Part of a small language model's weights: 16 layers.
Each number is 200 + 30 x the weight over its row's rms, rounded and kept within 0 to 999. Layers, rows and columns count from 0. The size before them is the row's rms in percent of the matrix's.

# up: layer 10 MLP up, 512x128, rms 0.0912, rows 391-417, columns 0-127
# down: layer 10 MLP down (transposed), 512x128, rms 0.0775, rows 391-417, columns 0-127
up391,102,220,194,246,194,240,200,172,205,190,188,204,215,218,269,188,202,204,183,230,209,247,228,137,246,158,190,239,253,225,152,171,180,219,243,211,214,189,185,235,220,217,222,208,233,193,149,187,156,175,187,221,209,182,154,207,153,149,163,190,182,238,199,202,191,134,160,196,189,140,182,226,187,183,198,226,171,165,253,231,238,170,194,247,247,220,230,220,171,163,218,148,188,175,200,210,206,170,208,223,239,203,201,228,193,251,226,229,201,259,222,176,137,206,202,193,185,211,233,164,157,214,251,189,165,214,155,185,221
down391,105,203,192,190,194,191,228,193,244,223,239,193,244,262,193,116,190,229,145,143,211,217,219,172,165,226,225,199,246,182,217,249,202,187,237,255,222,201,255,191,187,174,204,193,167,174,228,160,171,173,205,186,174,186,178,172,131,194,235,215,203,175,195,198,183,214,215,181,162,232,227,218,246,145,187,123,214,253,234,170,163,184,242,194,168,184,217,215,241,210,167,257,184,173,203,220,208,176,192,194,203,207,165,149,171,237,190,215,208,206,215,243,219,222,207,204,193,199,179,243,255,149,145,218,204,172,194,232,203
up392,100,200,251,189,230,179,165,196,193,130,253,198,239,199,207,163,136,204,190,174,184,196,182,228,189,253,230,167,222,223,174,192,252,149,244,185,213,200,212,209,191,226,213,244,215,182,173,231,220,226,206,188,231,189,173,176,171,234,164,236,243,222,214,225,206,198,174,198,182,185,218,173,209,172,218,139,171,212,204,196,159,198,266,204,135,217,192,258,231,198,200,178,225,165,172,174,162,221,219,260,154,161,190,139,216,179,174,289,198,197,226,196,221,159,229,211,207,150,217,245,206,217,230,205,179,221,196,168,225
down392,094,190,230,233,176,232,240,224,219,217,209,200,166,222,185,200,206,181,240,185,220,158,165,145,216,202,186,217,175,236,214,172,144,256,151,241,193,217,217,224,193,202,218,221,225,178,237,171,240,195,150,172,197,187,182,221,237,185,234,188,178,146,230,189,214,184,249,204,235,214,178,170,140,176,211,203,196,212,188,239,231,185,187,168,238,117,256,214,194,207,172,232,186,198,230,132,161,217,165,156,222,260,215,244,174,156,172,144,194,219,202,170,146,230,169,176,170,199,217,237,170,198,198,184,248,188,212,237,206
up393,111,224,157,221,177,141,181,225,225,183,217,189,184,198,225,230,213,192,196,223,218,238,206,201,192,192,250,229,202,212,164,203,236,207,210,88,156,200,194,180,222,166,189,184,279,153,214,198,227,200,220,160,228,201,180,190,212,266,183,198,208,236,215,202,217,181,206,214,179,299,185,214,184,203,245,193,192,172,214,188,224,170,196,261,130,173,143,152,232,188,175,218,191,184,211,163,186,199,247,169,253,192,216,164,233,171,254,231,194,194,176,226,232,188,162,208,182,185,150,215,225,188,235,184,202,191,198,201,170
down393,109,183,136,170,230,255,231,208,246,214,208,203,195,171,164,228,130,162,163,157,180,198,190,236,174,187,181,194,162,263,188,165,157,291,165,166,206,237,214,238,181,194,237,183,205,193,171,193,205,160,199,220,220,200,244,189,200,189,190,260,219,166,197,160,231,194,193,180,214,233,180,178,206,198,142,177,193,245,223,232,177,229,248,200,181,215,225,234,192,157,172,250,157,215,240,203,185,217,180,195,207,174,203,216,209,197,243,129,212,216,198,219,171,222,244,168,212,208,153,235,202,191,228,205,192,204,150,248,229
up394,095,150,229,234,236,212,223,201,177,236,181,266,157,174,202,218,242,189,200,187,202,205,224,160,201,209,143,197,196,266,167,160,254,182,235,185,216,189,277,135,223,212,212,222,250,191,227,164,173,248,195,198,196,229,228,165,201,278,195,219,159,237,184,185,175,163,220,244,205,235,201,209,206,182,207,165,185,228,202,198,216,174,218,218,228,209,202,185,185,137,235,176,205,160,206,229,167,143,171,227,216,169,140,236,177,210,186,198,168,199,201,196,208,274,210,195,190,169,230,197,189,215,239,219,224,163,249,181,196
down394,095,254,228,142,200,179,222,202,185,178,252,201,200,188,202,180,198,201,184,175,169,227,134,195,206,171,249,200,254,175,204,239,190,195,174,223,192,223,164,216,224,220,195,200,221,199,225,235,316,192,192,209,152,186,148,186,211,158,228,224,213,200,185,192,221,208,199,168,167,190,177,155,197,158,155,209,251,238,230,179,191,200,217,153,199,166,168,204,214,220,180,226,228,190,193,176,185,226,256,214,193,251,207,123,171,227,182,266,219,198,196,198,213,158,174,210,234,211,190,231,233,152,172,211,216,211,121,223,205
up395,096,192,184,250,212,171,209,197,246,212,212,208,220,186,216,183,246,186,166,190,228,253,161,211,202,205,225,230,218,249,186,216,176,208,183,204,198,158,204,205,149,179,207,176,225,172,227,184,194,203,183,168,162,213,204,178,212,183,215,224,204,182,211,186,208,77,124,206,229,251,199,180,175,247,219,251,171,203,160,218,237,208,194,214,221,226,191,230,208,197,207,224,161,250,167,264,241,214,174,182,149,205,212,193,192,177,208,149,196,229,209,180,249,222,190,218,197,124,231,230,180,204,221,196,209,214,225,104,173
down395,100,148,226,158,165,241,188,213,192,219,204,243,210,222,215,231,201,269,236,248,212,172,177,185,195,118,172,193,176,220,239,165,233,182,182,204,208,184,199,233,215,270,224,175,208,230,234,204,162,212,224,219,206,192,191,225,189,244,186,162,183,219,195,197,166,268,233,178,240,172,197,194,218,150,183,189,168,228,228,163,185,191,232,170,219,147,174,216,265,198,203,150,205,125,203,188,125,183,199,190,217,227,198,177,162,184,219,220,207,182,200,242,142,200,198,192,206,227,248,160,182,196,149,207,224,207,169,232,218
up396,107,223,294,210,187,165,234,157,144,193,219,235,174,284,202,181,216,178,189,224,193,228,196,181,189,200,186,165,207,221,163,169,219,217,170,138,156,213,176,219,164,152,237,200,230,196,192,228,211,218,231,174,181,235,165,182,214,189,177,199,213,276,195,223,174,207,185,258,217,231,266,214,236,223,221,216,185,229,198,202,205,223,176,243,186,181,241,208,167,193,179,235,211,180,217,158,142,243,191,202,193,194,160,215,136,234,232,212,189,246,174,163,194,199,208,200,194,183,257,247,182,233,209,199,203,189,234,198,148
down396,094,158,167,149,234,163,182,198,226,221,182,245,158,199,208,211,248,155,156,212,225,185,257,177,182,236,159,167,183,152,221,228,225,153,213,189,156,184,239,168,220,267,220,194,179,243,234,175,236,196,176,201,235,188,234,253,151,175,142,210,227,163,216,177,198,217,187,208,181,261,139,243,241,212,215,217,193,209,225,228,180,135,205,193,201,201,228,166,210,216,171,168,219,213,184,216,212,174,213,243,193,218,208,224,161,212,191,196,200,240,280,222,146,179,187,224,198,163,184,214,226,168,220,205,213,173,183,165,194
up397,103,222,231,228,238,141,211,206,245,183,215,150,229,199,182,182,194,201,191,216,213,158,131,201,171,224,153,220,277,255,172,191,211,170,181,237,227,248,155,182,216,172,218,220,151,196,179,199,225,168,161,196,189,165,175,207,178,216,177,207,204,192,159,262,239,152,203,253,183,141,220,227,210,177,206,155,184,246,224,199,179,153,190,244,218,250,158,159,300,193,193,189,220,185,161,182,219,216,209,196,158,177,202,184,209,147,190,183,213,217,222,163,215,180,199,199,192,212,178,203,201,188,220,214,209,207,218,145,216
down397,094,201,160,138,183,291,182,204,198,184,168,198,206,204,205,180,241,167,151,144,169,218,239,213,229,161,211,195,170,167,166,187,178,276,233,206,256,258,210,220,208,178,199,184,167,243,269,181,227,218,179,241,227,194,217,182,194,193,149,233,198,219,243,148,145,226,195,154,198,221,170,197,181,264,236,229,195,191,132,213,213,235,214,168,200,196,187,241,163,149,203,232,204,203,215,226,193,238,220,197,172,190,211,221,199,204,214,132,202,186,211,184,159,186,176,185,203,193,154,216,212,212,219,209,215,181,229,195,178
up398,090,203,187,252,203,180,222,229,209,216,188,230,177,205,187,178,176,194,206,128,186,211,136,212,197,219,192,180,233,201,180,175,195,219,173,132,199,191,203,254,239,187,218,256,205,141,216,208,185,266,206,185,186,193,180,201,187,186,173,167,194,185,113,210,214,244,220,190,110,217,214,210,211,218,171,174,166,144,146,198,195,201,200,217,193,203,204,121,179,213,245,233,175,193,224,168,189,129,241,187,197,156,242,202,185,218,227,199,214,182,250,208,250,234,204,237,182,163,234,219,162,198,221,214,210,230,189,237,219
down398,088,162,265,205,267,201,203,215,133,170,184,168,130,208,231,213,201,196,168,241,187,181,221,209,235,114,151,211,186,192,248,181,223,240,223,216,205,220,172,155,124,174,184,193,233,189,222,206,177,186,167,166,251,207,207,269,241,216,246,197,187,219,241,167,280,205,198,226,158,214,195,171,210,224,245,203,208,222,213,157,196,211,174,164,193,190,182,234,170,163,181,189,249,174,198,188,233,199,215,239,164,188,197,208,223,226,203,221,167,205,161,195,166,205,231,175,202,219,204,204,201,191,220,202,163,157,220,195,173
up399,104,227,223,234,194,201,181,205,171,264,226,182,148,242,217,171,167,152,174,201,171,240,199,192,229,202,152,193,224,247,183,210,223,258,163,199,199,147,197,216,205,199,146,198,156,195,189,235,189,204,196,189,204,201,193,187,180,186,188,154,220,203,177,201,185,194,181,219,218,250,186,216,148,206,219,170,183,155,208,207,203,205,140,219,257,180,196,208,200,185,227,188,167,238,233,122,214,195,257,166,170,169,242,233,198,216,190,201,281,214,220,199,258,257,235,257,141,175,241,242,196,228,166,208,185,213,187,181,162
down399,105,197,206,201,215,199,225,229,171,174,156,200,213,217,241,191,213,182,227,232,229,177,202,195,203,143,229,187,230,220,194,214,243,180,223,202,207,183,141,156,153,177,258,178,262,256,192,147,206,221,229,202,177,184,261,194,254,191,257,227,159,136,196,178,200,230,185,209,179,141,180,231,223,213,176,182,206,279,165,193,234,173,234,190,166,160,194,175,204,112,185,204,213,157,205,260,216,184,209,191,254,207,206,230,214,202,169,153,164,201,181,196,162,211,190,194,180,205,225,176,201,169,225,216,231,180,210,240,172
up400,093,211,257,229,198,195,211,223,251,270,199,218,209,241,186,183,234,191,198,176,186,197,225,167,196,209,153,211,207,198,152,173,202,244,170,202,144,161,225,169,206,267,213,213,277,187,230,161,192,186,196,222,218,172,236,214,186,203,225,178,163,198,195,181,248,181,188,265,145,230,154,180,165,207,173,191,213,211,227,181,189,182,148,215,183,188,182,180,166,214,182,240,215,219,161,209,131,255,180,162,210,169,245,183,186,230,194,195,245,254,195,215,230,232,167,208,180,144,259,175,199,197,193,231,251,231,214,212,186
down400,094,231,207,207,132,202,207,199,169,154,152,193,213,144,183,198,201,201,244,201,162,267,223,225,224,128,237,160,204,225,219,212,206,243,189,216,213,210,217,209,143,184,208,208,227,219,192,212,159,198,257,186,145,189,199,163,254,179,202,207,214,196,210,207,190,242,224,186,163,213,201,236,199,209,224,245,182,156,152,236,162,156,160,250,198,207,174,201,256,160,207,204,166,206,153,230,257,195,190,193,170,191,165,170,239,204,186,226,160,166,176,250,260,206,221,220,177,248,194,246,229,181,183,173,215,210,152,205,194
up401,098,181,194,195,194,204,204,166,214,214,227,204,183,171,223,147,230,130,174,224,210,241,194,141,205,211,126,176,173,131,176,168,185,224,224,226,179,230,195,228,210,121,192,247,167,168,192,184,241,270,220,158,252,233,201,165,174,206,176,248,226,221,229,214,186,203,200,251,219,148,194,186,232,260,211,190,144,209,204,222,210,216,169,212,149,167,176,196,229,219,199,169,163,194,198,235,149,160,188,185,201,204,184,186,207,210,256,194,249,262,234,216,223,203,213,208,195,224,185,188,217,206,164,205,216,162,186,204,169
down401,103,216,191,159,243,240,193,246,193,166,157,145,192,198,210,216,203,201,168,168,204,236,267,236,175,153,242,184,188,242,200,215,196,229,197,223,228,163,221,209,212,170,167,256,201,187,191,231,193,204,254,140,226,175,246,223,217,203,189,198,230,179,178,189,190,158,207,189,169,239,202,248,198,217,207,210,234,185,181,198,211,223,192,224,242,235,212,227,133,160,205,184,147,243,142,182,253,169,212,178,141,175,160,240,223,185,253,206,194,147,153,164,175,196,140,167,197,203,196,210,248,201,205,215,213,238,169,192,189
up402,107,193,194,246,172,197,245,213,141,218,194,189,180,223,199,177,204,159,163,236,157,195,202,208,153,208,233,211,176,176,229,198,200,187,210,180,168,199,167,227,211,208,214,203,195,210,203,196,225,180,125,169,191,203,258,155,204,215,199,186,256,198,213,178,141,221,199,213,160,255,180,219,194,233,291,197,214,187,148,188,190,204,176,206,235,224,226,206,247,199,194,197,232,180,188,180,175,200,185,218,242,180,226,150,229,193,129,214,217,195,211,245,252,177,237,205,168,149,250,223,199,243,171,216,149,236,200,281,155
down402,113,239,230,193,207,159,170,228,206,209,212,214,242,130,143,167,209,182,207,213,206,194,189,238,200,108,221,186,180,231,199,234,221,166,195,249,206,206,240,206,235,193,181,223,188,208,261,162,168,249,239,181,158,166,177,149,176,223,150,207,262,162,189,185,213,200,200,144,217,197,202,207,204,198,208,198,182,196,257,227,221,171,244,207,177,200,197,247,234,206,163,209,232,175,205,215,232,196,193,181,180,195,132,192,155,206,203,137,257,193,201,167,198,184,255,230,193,207,172,244,225,233,168,163,204,186,251,173,198
up403,099,230,189,176,196,188,181,134,172,166,184,236,204,261,214,161,227,160,204,152,189,241,207,195,209,193,200,195,137,191,241,194,137,206,250,199,197,181,243,237,172,143,215,238,199,169,206,221,163,239,166,257,290,166,206,194,175,191,142,174,202,150,214,185,192,203,219,193,230,168,173,201,250,192,265,230,213,185,135,200,237,219,181,206,188,229,225,212,181,155,206,192,209,221,175,235,146,191,181,200,206,176,196,198,222,201,193,199,241,260,194,194,204,224,216,169,190,212,225,158,168,254,160,193,186,185,236,198,210
down403,099,242,198,201,246,190,219,114,217,204,265,214,203,171,229,219,218,221,212,218,202,217,210,183,210,175,172,199,202,202,137,256,245,164,189,194,171,163,167,191,207,253,194,200,185,200,171,173,225,208,148,173,215,235,232,185,179,255,163,199,179,200,202,178,167,166,236,238,181,223,192,167,195,169,150,192,193,182,234,184,200,275,185,148,200,183,250,230,208,172,213,216,219,227,203,202,209,253,210,219,138,240,207,184,172,154,168,145,234,167,223,212,188,169,199,198,277,167,173,196,188,204,235,245,230,235,188,163,203
up404,103,197,203,239,193,201,150,209,206,246,185,228,190,265,194,181,200,200,201,197,231,183,208,213,253,179,150,211,205,260,225,182,210,205,205,159,255,190,212,216,208,204,188,237,243,194,198,140,224,262,205,263,268,171,230,235,206,183,161,204,165,214,208,219,195,210,210,227,192,210,122,203,207,215,172,197,166,212,163,152,210,185,176,142,216,195,236,203,168,164,200,219,182,212,152,186,205,227,171,246,211,123,158,225,163,191,197,177,185,246,205,159,198,151,264,199,234,192,215,210,147,225,202,192,234,198,252,201,217
down404,101,258,179,174,239,183,173,242,190,186,174,200,245,148,172,165,192,219,233,234,175,210,182,183,190,253,237,261,162,178,205,175,196,194,205,189,199,190,173,168,256,202,153,199,186,242,191,258,238,204,196,223,164,248,204,169,254,195,196,201,253,213,212,157,127,217,208,164,208,222,207,211,181,190,229,224,237,174,204,226,182,230,216,182,143,194,181,187,211,189,179,222,196,190,168,179,201,150,218,199,192,228,198,190,246,170,194,256,214,150,204,146,201,279,214,213,206,213,174,218,258,192,165,167,188,180,229,194,125
up405,101,210,199,235,192,168,179,233,170,161,177,213,230,169,156,229,188,182,212,175,171,244,187,187,233,183,191,221,233,235,265,191,235,178,229,208,164,199,212,168,124,180,207,216,202,235,188,191,152,198,208,257,212,236,169,159,201,161,177,210,148,262,241,165,214,180,209,263,132,186,195,172,191,230,148,175,214,226,189,223,216,193,211,233,206,191,159,152,190,217,193,217,193,182,161,222,178,202,212,218,187,131,220,207,216,243,201,244,176,240,184,149,237,166,244,168,168,193,163,232,177,162,189,222,245,242,186,187,182
down405,102,182,202,191,201,254,175,158,113,261,232,222,201,180,252,198,178,156,236,185,196,162,216,184,195,122,165,180,197,215,144,190,162,237,159,206,122,202,166,258,186,196,196,168,202,185,214,228,198,240,228,203,192,217,180,241,231,202,212,220,225,258,204,172,207,248,236,178,195,200,198,261,247,188,177,225,188,184,144,240,165,166,177,220,171,193,212,229,204,173,215,212,189,177,160,198,241,138,199,227,196,221,189,233,208,193,200,216,223,255,152,176,208,184,198,205,219,147,219,176,200,202,210,236,209,209,225,168,218
up406,095,241,178,228,192,195,167,206,176,217,258,214,200,213,247,209,153,211,217,194,248,205,194,215,198,199,174,181,197,236,164,182,188,194,246,180,200,195,169,179,205,223,237,197,186,187,175,204,234,205,180,175,200,179,246,191,212,232,187,240,212,219,204,235,188,187,174,206,201,211,205,186,140,163,170,117,179,205,221,268,220,172,200,209,150,215,208,208,248,197,204,178,203,174,112,256,210,252,169,216,189,245,149,168,170,167,213,135,223,163,199,194,193,169,243,228,210,176,204,280,219,214,244,229,216,158,180,240,135
down406,096,198,185,214,221,211,256,223,206,207,159,197,199,201,187,250,160,226,211,183,256,212,199,218,182,186,173,249,144,176,211,227,208,193,182,242,200,194,211,207,162,208,177,184,242,212,236,191,247,251,109,241,191,187,145,215,150,163,203,152,201,169,203,222,171,199,207,215,212,169,194,152,206,213,214,236,234,125,149,244,193,254,221,184,195,228,178,223,195,213,169,216,200,210,170,147,158,171,207,236,205,211,219,153,189,171,191,200,149,274,214,226,195,247,205,197,175,211,235,204,177,207,170,181,205,205,191,235,274
up407,106,206,172,187,209,189,201,200,239,159,241,201,167,154,250,189,229,224,186,215,192,217,94,187,223,205,160,200,221,169,220,194,204,178,183,220,176,201,185,221,180,191,217,230,250,194,220,205,173,202,162,228,219,180,184,224,204,218,213,228,244,217,171,183,207,166,202,219,148,189,149,195,146,197,244,187,230,218,175,177,222,235,169,198,208,237,141,147,187,179,277,208,194,221,200,208,259,251,170,176,216,204,195,202,245,166,190,232,167,181,236,185,216,218,198,168,209,190,264,176,170,215,228,270,178,185,134,260,182
down407,115,177,203,202,243,153,182,190,170,160,196,229,176,227,169,208,193,156,206,192,176,245,195,184,172,188,166,210,233,178,183,244,180,209,268,209,210,224,228,198,172,266,197,218,252,211,135,162,199,224,201,215,231,189,212,156,186,208,158,192,208,177,172,239,224,221,172,201,248,183,153,202,219,194,233,168,248,205,177,201,176,175,151,167,221,242,241,227,261,159,185,262,202,178,175,223,163,229,148,229,182,182,212,206,147,236,234,122,245,225,229,198,178,168,214,205,230,227,175,167,180,215,153,198,192,236,232,197,195
up408,108,265,224,227,182,166,162,198,183,233,263,183,216,165,197,227,146,198,202,206,200,216,211,175,185,180,158,233,200,187,198,219,227,234,202,199,229,209,237,230,222,197,169,184,215,159,178,222,168,218,200,227,238,212,224,189,158,201,189,218,152,249,202,217,222,161,220,169,180,292,196,215,183,198,174,217,226,200,195,190,253,185,219,215,193,158,119,274,197,206,190,201,215,145,173,169,180,204,203,247,226,148,226,125,225,242,199,213,140,237,212,154,210,198,197,168,181,206,209,254,197,195,195,148,212,209,144,203,205
down408,109,174,267,167,202,214,195,244,171,254,229,270,228,185,238,180,204,202,191,255,243,160,173,144,222,201,244,158,161,221,227,165,238,194,193,203,193,182,130,169,206,188,241,195,154,232,176,167,238,203,173,183,194,226,229,188,227,220,168,155,204,221,224,153,146,217,195,235,215,241,201,150,158,197,226,185,219,228,161,216,201,188,183,202,206,175,173,176,188,243,223,132,199,176,184,189,175,204,196,151,167,244,234,162,186,206,188,252,220,209,226,188,216,186,167,205,212,183,238,217,205,249,233,249,211,173,207,173,224
up409,104,266,211,202,214,187,217,183,191,209,209,174,204,200,166,212,237,205,173,220,157,188,219,160,239,173,177,217,195,217,181,208,201,243,165,238,165,251,215,153,183,242,189,183,293,171,117,195,271,226,203,210,198,166,197,183,195,183,217,172,193,217,198,204,216,201,177,239,179,218,247,177,224,216,248,259,153,197,207,221,261,159,204,193,164,263,152,163,174,206,219,154,235,201,161,205,156,184,198,175,220,188,182,169,187,140,224,190,238,212,219,200,175,199,253,175,215,224,198,214,224,213,212,190,178,252,201,196,250
down409,100,170,189,183,147,200,184,268,259,239,160,266,245,196,189,170,206,142,162,230,235,234,272,195,177,191,210,198,240,189,180,192,170,167,204,177,239,193,201,232,195,159,181,231,176,171,148,242,146,223,182,190,188,276,227,215,179,216,181,234,171,170,199,191,200,215,242,174,204,178,154,253,216,166,210,199,220,229,201,187,193,221,174,164,194,222,195,177,226,197,208,228,181,168,160,197,230,243,201,182,172,239,163,198,198,249,145,247,147,225,185,141,206,192,231,203,168,206,209,206,205,227,216,182,246,192,208,209,171
up410,116,277,226,188,173,174,229,234,237,196,213,214,183,208,181,193,191,197,180,147,220,220,182,215,220,197,179,220,207,190,208,260,213,236,191,205,155,231,118,229,222,231,220,191,154,235,204,168,224,139,160,219,201,236,218,193,201,207,154,198,165,173,171,224,156,197,187,158,206,273,218,198,140,248,223,180,203,200,151,190,206,201,171,203,189,235,175,175,231,203,184,235,156,195,233,183,207,195,226,267,204,189,186,176,220,196,202,220,208,133,245,198,269,165,167,131,181,166,238,187,214,201,213,237,220,180,203,199,241
down410,114,180,191,177,193,254,276,231,173,195,188,240,178,175,217,228,201,181,209,208,166,217,243,212,131,174,218,238,184,145,148,151,179,182,197,196,210,212,183,149,211,213,184,256,195,216,177,236,236,231,206,229,170,201,181,169,216,162,195,164,237,160,193,209,276,197,212,227,190,227,180,233,182,224,235,200,205,176,213,243,164,202,203,165,233,207,249,254,213,190,223,91,181,188,188,221,232,175,188,191,208,160,181,210,194,224,184,187,182,187,181,215,195,239,197,162,211,238,205,195,198,186,230,213,225,197,235,151,122
up411,097,249,219,218,211,189,225,179,211,155,243,202,189,167,211,224,239,177,204,206,177,219,145,241,197,183,154,237,191,213,191,189,182,137,199,259,200,212,182,201,221,223,174,219,242,214,186,142,181,172,196,234,174,171,227,170,208,153,170,183,253,258,208,169,202,207,164,181,126,212,208,230,236,176,199,202,189,197,212,226,211,175,260,225,239,204,229,189,201,211,186,183,247,139,196,196,186,282,180,210,195,180,225,184,200,206,200,184,232,173,186,207,242,163,196,145,171,147,241,171,153,197,217,235,126,149,201,220,185
down411,093,214,192,151,192,191,189,228,191,204,200,209,235,211,171,190,200,220,211,187,192,177,209,167,177,200,168,186,163,256,223,236,202,238,140,195,196,214,213,167,233,162,225,190,212,190,229,242,253,198,190,235,243,232,209,209,172,251,240,231,233,162,188,253,169,167,215,238,218,185,164,160,140,225,173,235,272,157,164,209,216,174,198,153,188,209,223,163,206,271,206,156,232,264,176,220,146,223,214,202,233,204,187,243,140,179,163,204,171,171,170,163,207,220,203,232,186,182,176,165,246,222,181,216,236,181,202,159,216
up412,110,195,218,140,182,174,186,169,268,219,206,223,249,227,232,179,197,186,190,157,176,179,202,201,185,212,218,228,226,157,198,233,150,233,161,199,189,226,199,273,186,221,259,176,212,201,186,177,173,148,192,200,202,218,218,169,169,173,240,192,156,222,212,156,175,205,219,191,160,203,213,176,186,220,221,239,220,191,207,193,218,189,208,235,195,271,217,201,202,211,253,207,176,237,126,164,180,203,243,219,214,161,262,170,196,204,222,218,231,235,174,204,258,236,198,211,219,169,227,221,174,260,194,180,160,173,108,206,197
down412,110,166,171,196,165,171,252,205,269,209,221,183,190,208,203,225,212,206,183,216,174,191,181,252,171,223,175,134,186,191,205,206,155,200,227,213,150,150,266,190,196,203,165,248,200,148,205,195,195,228,141,177,253,198,287,174,204,240,178,189,181,192,211,192,191,222,195,200,235,183,165,223,179,184,193,145,243,228,185,172,208,199,234,200,143,199,183,171,251,227,179,205,214,238,195,181,203,183,131,231,171,208,216,230,219,190,222,173,204,141,246,214,223,201,220,198,191,215,259,215,179,178,233,225,240,170,244,203,144
up413,094,187,211,248,225,229,186,190,216,190,221,205,213,230,174,157,199,201,223,196,179,196,203,205,238,229,200,244,252,181,214,191,205,235,261,179,106,154,183,244,240,212,173,174,216,175,195,142,207,147,144,190,241,209,143,188,198,152,172,221,177,227,200,168,182,243,190,202,143,204,189,210,211,183,204,186,276,223,224,199,164,138,201,206,177,224,188,214,209,179,260,225,209,214,185,158,193,195,191,226,187,189,206,174,228,186,204,171,182,228,183,147,234,228,186,169,163,215,259,198,239,233,186,203,123,184,147,214,201
down413,090,167,210,178,199,201,210,217,210,199,208,158,154,195,198,190,162,184,159,149,165,177,243,190,135,202,228,166,207,233,217,232,187,185,201,205,193,306,243,177,220,158,209,218,182,168,201,249,214,205,212,198,248,192,200,233,181,212,201,186,214,199,187,237,187,186,251,170,225,204,140,238,152,183,193,210,161,188,146,205,248,202,177,182,233,232,264,195,216,164,136,186,188,209,212,191,141,189,170,214,205,174,191,250,215,189,192,230,215,189,272,252,199,183,211,198,215,216,179,234,238,114,211,191,222,169,223,226,203
up414,095,218,244,191,221,195,250,197,208,156,215,161,211,151,190,204,180,214,162,191,173,215,172,179,220,218,215,179,230,204,234,220,181,238,177,191,164,230,157,135,227,186,225,176,196,211,139,195,165,271,169,165,217,185,203,221,202,161,203,184,192,198,203,184,148,209,242,221,213,257,224,203,208,165,142,211,191,174,180,257,202,184,208,195,230,243,179,220,277,228,226,235,210,167,121,196,183,217,117,160,178,195,200,181,182,222,207,213,196,180,209,196,227,203,197,198,224,227,198,289,171,250,156,209,166,214,221,191,206
down414,094,150,182,213,206,234,168,237,256,227,162,216,160,241,191,227,202,163,222,181,236,196,155,193,198,157,193,277,181,180,201,232,179,205,201,184,220,184,196,276,191,193,135,208,217,190,252,224,255,170,161,252,196,186,238,167,168,189,162,197,225,209,236,202,189,156,196,204,221,205,141,201,159,190,274,201,204,237,221,181,183,202,183,159,223,180,257,151,148,204,193,188,192,207,237,212,229,199,237,197,173,213,209,183,190,224,229,196,200,270,212,179,186,200,215,240,215,156,214,125,194,159,196,187,234,194,198,212,174
up415,108,256,171,160,173,159,214,216,206,217,185,228,192,218,191,203,213,196,221,198,246,206,170,238,232,183,204,123,232,227,188,248,167,172,245,150,133,214,157,251,204,199,229,188,233,227,189,199,220,229,206,184,231,214,186,204,203,194,189,177,228,139,177,217,175,217,234,209,195,203,203,169,188,236,213,179,205,210,159,205,155,211,238,195,196,239,182,209,269,140,276,194,198,186,247,210,208,209,208,277,156,145,170,158,202,158,184,217,233,193,211,212,179,204,203,186,206,163,202,219,142,257,153,185,191,154,187,190,212
down415,116,207,205,185,211,218,168,252,207,197,198,178,229,195,178,201,176,150,201,183,179,188,287,170,184,218,186,213,131,220,219,194,207,235,180,215,206,235,199,231,152,157,211,246,213,156,229,221,261,196,159,163,186,214,231,172,178,158,188,174,224,260,171,235,190,247,224,205,269,186,183,202,268,216,204,231,214,174,197,175,135,208,153,238,174,209,228,224,119,224,188,184,158,187,192,209,180,175,222,152,191,143,220,229,180,211,213,222,237,167,206,201,232,183,139,236,182,212,169,196,206,195,210,215,211,198,231,206,234
up416,093,116,181,156,210,225,181,245,169,229,214,227,150,214,166,200,194,174,214,210,187,185,208,164,206,179,176,209,160,246,179,192,206,215,181,154,189,225,189,227,269,220,199,211,226,195,219,135,207,185,225,224,199,211,187,198,211,243,207,223,135,250,184,123,225,227,228,210,195,205,195,224,180,190,197,266,174,227,195,193,240,225,207,189,207,223,196,240,218,85,225,230,215,172,222,213,249,253,191,202,159,187,200,186,206,187,190,204,201,219,187,188,196,214,174,171,210,178,222,207,121,178,244,204,233,197,266,207,214
down416,097,257,206,191,223,203,220,170,199,225,217,193,218,193,206,164,197,224,217,192,191,176,211,171,238,237,222,166,192,160,163,178,223,187,219,237,224,124,213,200,167,145,267,216,225,199,178,252,220,185,170,186,169,189,258,240,221,193,205,215,202,179,217,255,207,142,169,187,178,205,283,155,200,200,137,159,237,141,233,200,194,249,257,196,200,168,190,223,189,245,203,189,219,181,273,192,189,195,214,162,211,192,207,222,174,205,216,172,182,197,207,202,197,177,176,232,233,168,168,251,227,150,202,170,159,173,176,242,192
up417,099,238,114,206,194,187,207,182,158,240,215,148,204,174,174,215,198,196,221,219,181,244,184,237,161,174,183,173,209,151,205,243,207,196,208,221,212,168,222,170,211,180,220,244,153,201,204,211,171,228,202,207,203,192,193,226,191,247,209,281,190,214,181,207,225,185,197,191,178,279,229,196,212,200,296,230,213,192,208,157,192,184,215,218,220,199,178,198,183,200,242,239,157,199,196,205,170,210,174,226,212,105,222,204,182,225,183,213,174,253,206,209,214,204,218,221,222,160,217,218,175,237,218,268,246,253,148,199,157
down417,094,228,243,212,265,191,175,153,205,184,155,206,147,184,157,217,224,150,188,131,204,189,195,139,201,186,223,206,138,185,235,247,204,189,162,191,221,260,240,174,188,270,218,171,219,237,216,216,195,183,169,198,222,185,177,151,241,153,206,199,240,190,236,183,198,222,199,235,204,154,168,190,197,146,218,213,223,267,190,198,242,178,189,280,188,198,178,223,207,199,207,204,160,250,163,239,186,216,201,153,170,211,213,216,178,171,183,217,206,182,234,231,241,182,228,209,199,193,207,169,200,236,198,190,158,219,219,218,244